Each number is 200 + 30 x the weight over its row's rms, rounded and kept within 0 to 999. Layers, rows and columns count from 0. The size before them is the row's rms in percent of the matrix's.

# layer 4 attention key, 448x448, rms 0.0767, rows 145-173, columns 112-223
092,218,156,196,142,183,261,251,194,200,188,237,224,223,244,224,239,185,218,171,200,163,204,181,239,175,211,160,233,257,167,159,177,199,142,196,183,240,172,216,186,204,210,221,225,179,203,173,180,198,216,171,205,234,196,169,198,167,191,237,246,165,187,257,208,224,172,197,174,211,221,281,179,223,208,227,164,181,188,203,208,304,193,234,237,178,245,138,248,252,215,243,218,187,192,205,187,212,191,250,173,178,201,202,179,175,176,192,187,176,214,252,168
094,175,242,200,221,213,189,225,181,186,214,227,178,184,206,254,237,208,208,203,170,203,219,196,218,157,183,168,270,187,156,169,216,178,176,164,202,225,245,176,189,208,235,179,181,199,154,169,170,183,182,197,220,181,212,177,203,226,202,215,171,214,217,201,212,245,188,188,240,216,242,238,195,196,205,264,199,208,223,160,206,178,217,191,190,184,176,161,154,207,180,180,191,164,172,148,191,129,192,227,243,220,152,206,159,203,212,174,210,204,189,209,257
093,241,171,177,239,226,184,173,212,182,214,202,190,253,191,197,189,215,235,207,188,210,220,143,176,123,222,173,177,171,185,255,183,196,152,211,158,241,261,139,163,149,207,209,154,166,193,217,150,207,259,223,188,228,235,239,190,239,219,171,184,179,237,196,188,170,247,228,237,118,220,200,168,215,270,251,199,213,167,167,155,197,192,217,226,206,175,237,174,207,221,197,232,165,165,196,216,253,261,251,226,198,196,200,208,193,227,236,176,225,223,205,173
088,163,216,173,214,234,228,187,181,171,174,188,182,201,204,172,199,194,147,196,208,184,187,187,247,160,199,257,216,179,207,141,229,176,231,141,239,260,233,222,186,213,187,194,227,137,192,197,248,185,198,213,175,240,193,227,180,216,225,214,222,177,191,198,252,189,197,215,228,154,265,136,234,195,186,266,173,269,189,218,202,205,219,186,142,229,269,196,180,196,177,190,200,201,174,217,218,263,177,209,175,197,141,255,216,210,167,185,197,186,195,148,228
097,188,200,212,212,169,181,216,198,201,222,189,192,203,180,229,244,162,188,199,200,171,191,215,198,158,172,208,165,198,188,240,187,232,186,198,236,230,144,207,245,155,187,235,216,147,251,199,171,168,194,200,177,184,168,259,219,195,260,235,202,181,153,202,167,218,182,252,187,152,139,203,264,264,128,248,178,231,162,198,169,146,197,157,157,198,242,200,200,204,184,262,259,207,199,211,174,205,146,145,173,246,175,196,193,243,217,240,247,188,235,171,216
088,212,209,203,265,253,151,226,175,244,173,191,220,142,174,205,210,207,182,210,173,204,151,238,230,141,161,187,231,199,187,219,184,169,143,241,149,191,161,194,175,243,204,202,214,217,166,198,194,228,230,257,177,185,196,196,288,183,242,194,196,163,220,160,198,211,257,207,195,180,178,249,225,206,254,186,210,190,136,223,185,207,207,196,195,243,187,186,231,155,177,226,194,189,197,223,269,195,208,165,204,203,169,209,266,215,180,252,134,215,217,197,245
091,199,204,211,228,197,172,197,157,110,188,160,202,235,206,238,224,184,122,199,197,198,205,181,155,207,197,258,170,239,157,228,164,232,224,161,179,193,219,144,200,232,197,209,176,207,232,179,215,210,227,179,196,196,227,225,192,226,176,130,212,208,250,186,246,203,201,213,210,177,194,216,159,197,213,197,228,209,180,208,308,132,174,251,236,164,171,241,270,178,245,182,207,238,215,205,232,217,200,205,205,153,178,176,232,211,216,185,286,195,187,206,198
084,253,225,192,170,177,208,222,205,231,213,173,221,194,161,222,198,208,220,189,240,210,166,198,250,221,187,164,190,242,268,205,218,202,191,208,234,161,246,207,206,192,204,220,214,172,202,206,203,219,196,204,169,233,227,190,240,189,208,206,202,202,240,278,204,220,186,233,188,192,189,173,144,244,177,184,237,179,163,201,181,186,200,183,219,155,145,197,205,164,175,212,187,191,214,187,200,138,223,262,233,150,212,227,260,206,186,211,187,178,246,245,174
090,178,202,204,211,261,151,234,172,211,194,198,210,226,171,217,188,217,176,197,183,214,175,160,183,225,206,232,154,239,178,193,230,154,169,187,168,191,219,257,198,281,210,214,231,201,196,213,163,200,167,166,162,216,200,180,176,165,201,231,216,179,223,247,187,269,163,156,241,226,235,237,195,164,192,205,205,184,161,203,206,161,222,164,213,242,161,253,182,194,185,233,202,147,180,199,183,192,293,184,188,194,193,184,225,222,217,231,237,209,208,192,231
090,167,194,266,176,175,211,217,211,204,205,207,210,135,213,149,266,169,218,241,231,190,215,178,236,243,245,186,196,222,231,237,204,196,191,259,247,239,240,206,169,246,203,184,146,210,179,168,170,188,195,196,228,218,229,195,157,224,179,205,157,177,183,234,207,166,194,177,185,182,177,219,183,213,214,227,201,235,171,168,241,207,257,233,260,182,166,230,213,192,187,164,247,141,174,242,239,152,225,149,231,201,193,144,204,153,201,225,176,187,196,209,182
091,259,169,196,255,182,179,196,176,194,170,167,209,202,204,259,217,211,236,257,175,213,189,209,177,206,221,201,174,170,197,253,144,197,214,219,239,183,188,141,141,214,223,202,216,233,181,209,159,266,250,201,251,204,242,206,125,186,168,186,198,165,167,189,227,209,246,160,217,153,236,162,172,245,138,186,205,190,168,207,212,180,191,203,220,210,183,174,208,205,222,213,180,192,187,208,193,221,212,165,214,250,119,192,191,202,186,158,197,240,175,171,158
087,217,196,256,206,224,150,180,177,187,249,172,231,212,194,215,203,165,198,227,200,229,166,269,216,216,243,211,193,232,196,210,297,227,148,181,200,188,221,218,224,165,208,222,195,228,228,266,235,147,202,171,149,201,211,208,218,181,131,226,159,213,166,225,188,164,159,275,147,201,229,240,218,194,232,263,198,204,196,180,209,166,172,200,226,183,214,252,202,222,212,183,188,201,175,188,204,182,178,192,188,147,198,190,168,180,225,159,181,250,225,194,161
091,216,220,186,206,130,165,160,225,173,200,229,178,195,229,189,212,247,146,168,246,171,161,190,190,151,221,266,167,183,201,160,178,228,190,120,278,193,190,169,200,230,220,199,156,173,203,176,252,207,216,141,219,231,205,180,178,202,195,169,195,193,217,170,173,116,180,196,226,176,194,183,171,207,169,175,206,190,130,160,196,197,137,218,149,224,183,211,287,218,243,229,183,224,154,243,211,182,212,160,243,194,197,205,177,218,264,223,225,171,199,182,204
096,228,187,169,210,195,201,191,242,222,197,207,207,204,209,208,217,196,193,210,183,213,186,197,147,184,221,234,204,174,217,270,186,185,193,165,217,248,192,203,248,184,248,211,221,221,182,233,230,212,214,217,200,203,232,199,261,213,238,118,255,137,153,173,148,178,226,199,189,214,239,225,225,201,215,218,205,190,138,165,206,179,157,169,191,174,207,147,229,200,179,243,234,210,234,189,243,182,215,217,184,177,161,210,165,226,186,204,172,122,223,185,149
090,192,191,164,227,165,191,179,177,234,192,149,236,196,246,216,181,196,208,241,246,177,200,224,190,213,231,228,220,251,203,211,177,191,210,232,145,175,215,199,160,200,238,236,197,186,189,220,181,252,162,188,159,195,177,277,131,237,157,168,184,242,144,198,256,197,185,197,223,237,218,217,209,240,181,167,190,228,215,142,236,158,218,234,170,134,213,162,213,177,197,223,177,194,212,168,225,175,207,201,216,209,237,179,160,187,198,207,189,219,189,189,244
091,197,178,232,131,195,219,153,181,176,170,198,229,213,128,191,179,229,160,199,157,177,195,174,170,196,153,188,186,198,223,212,179,224,193,213,169,214,213,142,222,212,237,171,216,253,186,192,202,239,175,172,233,186,181,189,234,207,249,199,256,199,157,208,255,227,212,245,228,178,184,203,178,221,220,223,180,251,208,191,217,193,224,210,183,191,200,206,167,191,224,176,204,182,174,229,137,232,234,204,167,193,230,194,179,182,169,184,167,236,191,203,200
089,235,238,207,182,194,212,190,194,187,216,173,196,179,262,206,221,210,229,231,267,143,181,210,155,228,145,232,203,163,137,195,224,178,169,231,157,168,161,203,244,159,230,230,229,206,194,210,209,219,200,227,229,190,161,194,205,222,201,235,223,171,153,253,220,244,200,189,212,229,226,207,189,189,212,183,178,204,127,230,220,207,182,209,214,204,228,189,152,240,239,143,214,188,196,192,174,228,182,207,242,205,174,249,155,190,174,269,211,189,206,179,208
093,219,160,227,209,182,179,174,159,223,176,227,185,269,189,218,209,202,225,196,229,213,174,191,169,181,177,204,208,232,218,144,191,159,218,232,214,191,195,199,199,257,210,200,135,191,185,248,215,192,180,174,184,232,231,226,239,151,163,237,203,230,239,185,203,216,170,173,286,210,206,238,226,177,203,202,181,199,212,189,178,204,227,161,171,210,261,182,193,184,172,198,234,187,193,227,229,205,130,256,224,246,227,191,159,190,203,188,199,179,206,191,183
093,211,137,186,206,225,257,191,209,160,207,234,193,207,222,232,179,244,168,171,234,197,240,218,229,180,280,197,152,232,137,220,173,180,187,230,182,217,250,174,174,231,222,174,210,234,170,248,171,207,226,176,219,148,193,175,198,213,173,189,239,220,200,149,203,152,211,226,166,174,178,212,157,196,175,211,182,216,189,152,174,278,200,225,247,220,187,161,252,172,210,214,234,224,221,239,190,193,218,205,209,191,170,110,181,205,223,172,145,236,187,166,197
091,183,229,203,227,174,175,149,176,242,223,203,250,209,195,221,136,192,191,168,216,203,214,219,169,244,222,204,220,188,151,187,253,199,161,184,275,200,176,174,169,162,169,206,187,157,234,205,250,243,176,222,198,190,222,218,218,248,195,224,219,172,210,169,205,173,216,199,198,214,208,223,169,229,165,199,164,168,267,227,185,140,229,193,166,204,192,165,224,219,145,227,179,209,247,220,173,190,221,184,207,246,190,287,217,184,195,197,246,183,218,180,222
098,182,256,230,167,199,240,224,165,221,173,169,198,233,260,231,212,185,212,190,161,213,199,207,190,203,270,207,219,197,223,192,186,250,150,187,202,207,194,165,168,240,138,264,190,206,178,255,259,193,187,222,191,208,210,188,237,219,206,185,196,238,163,220,250,178,199,189,155,213,202,178,210,115,170,201,221,201,212,201,205,208,187,173,203,243,178,202,184,179,247,196,117,213,198,199,165,135,201,191,236,231,170,182,207,199,229,239,190,199,211,220,203
093,167,145,146,223,201,143,228,160,176,246,227,220,247,192,203,184,225,242,164,244,174,234,166,174,203,231,230,186,168,238,199,230,177,216,195,194,279,185,199,124,160,208,184,211,229,260,235,215,228,245,161,229,200,223,227,257,231,275,248,189,221,158,219,182,192,148,230,197,211,203,138,250,191,149,147,216,205,179,164,219,161,219,222,186,220,196,183,210,252,222,182,196,227,217,246,186,193,177,165,174,215,237,168,210,178,197,183,215,181,153,192,212
092,231,279,200,201,204,187,197,179,231,228,173,254,156,209,187,174,180,238,196,199,145,199,222,203,170,180,212,160,127,221,206,201,171,182,202,164,240,116,158,246,184,232,190,201,173,166,162,253,251,228,244,186,166,197,153,232,279,260,202,147,206,201,205,149,176,213,224,193,132,204,226,168,206,206,262,190,185,178,161,176,175,233,184,165,185,200,158,208,194,169,200,241,203,95,150,178,195,205,168,198,193,171,144,168,190,227,233,217,231,222,159,209
086,203,168,177,163,229,254,185,146,253,236,189,211,157,212,228,188,234,170,226,217,195,170,152,229,232,199,209,131,225,200,198,190,250,203,228,196,214,196,217,218,229,254,248,164,183,209,258,178,216,209,206,227,184,264,225,234,191,227,158,218,203,202,182,207,221,198,196,158,241,219,219,159,204,177,220,216,197,231,212,198,212,216,206,154,199,169,210,125,227,209,177,125,205,197,165,208,222,143,256,164,206,226,220,174,238,218,168,172,262,251,236,184
092,162,233,152,139,180,233,222,170,180,239,179,174,182,184,203,152,195,191,173,187,216,194,212,218,198,181,218,181,181,186,201,243,233,127,206,223,196,199,235,186,188,187,215,171,134,210,194,171,201,195,236,177,190,207,191,220,168,171,211,206,208,135,172,163,164,182,158,183,288,216,169,215,230,183,171,223,185,173,228,198,259,253,201,196,244,209,210,195,224,213,133,205,202,216,236,232,175,212,198,219,182,244,212,152,223,217,199,227,188,243,207,180
100,199,239,152,213,186,160,191,220,177,238,137,175,208,177,177,217,222,147,176,180,224,222,217,173,190,256,241,247,195,187,254,144,173,229,213,224,161,199,181,205,207,174,203,178,164,221,171,221,202,173,231,208,185,193,183,192,243,220,235,190,147,238,211,180,163,223,258,156,178,240,155,207,255,191,157,180,205,202,232,204,175,180,145,160,198,194,166,244,167,251,168,201,210,251,219,191,186,179,196,190,228,142,186,199,257,187,159,213,212,232,211,212
087,177,280,250,215,230,211,179,177,205,189,250,183,176,223,209,234,254,253,154,157,218,221,224,201,260,184,226,198,187,190,173,238,179,202,202,170,208,191,196,187,207,204,150,133,225,213,198,176,224,232,200,240,166,191,227,241,123,152,193,212,250,203,210,181,224,170,156,204,151,190,188,240,170,181,150,180,211,218,233,129,185,202,250,250,192,185,229,209,211,199,218,182,189,197,207,213,218,163,229,245,187,157,164,237,171,218,134,192,178,195,210,167
093,283,234,202,188,139,140,184,180,188,162,185,240,232,227,211,181,222,218,191,171,208,214,190,175,185,165,222,218,227,215,203,190,235,152,210,186,158,169,178,159,238,163,164,142,151,216,140,201,225,210,241,158,171,227,271,203,203,140,187,220,260,185,177,224,190,200,207,182,162,189,147,190,230,187,245,190,207,212,214,225,198,200,207,184,141,137,268,237,245,163,271,209,189,241,219,195,130,170,189,230,158,171,192,221,245,163,178,203,165,198,214,168
093,221,214,189,229,223,199,193,237,173,199,187,209,182,259,207,179,209,223,153,201,164,192,229,185,171,217,163,215,214,256,203,162,164,169,227,234,175,202,187,192,167,204,196,236,186,197,208,227,142,232,198,162,205,199,192,173,165,238,201,198,172,266,156,194,230,187,182,194,201,213,209,148,239,211,186,203,210,230,190,190,191,199,128,207,201,190,184,218,152,227,219,197,189,141,227,239,243,179,178,213,188,249,199,231,221,192,176,161,212,207,161,197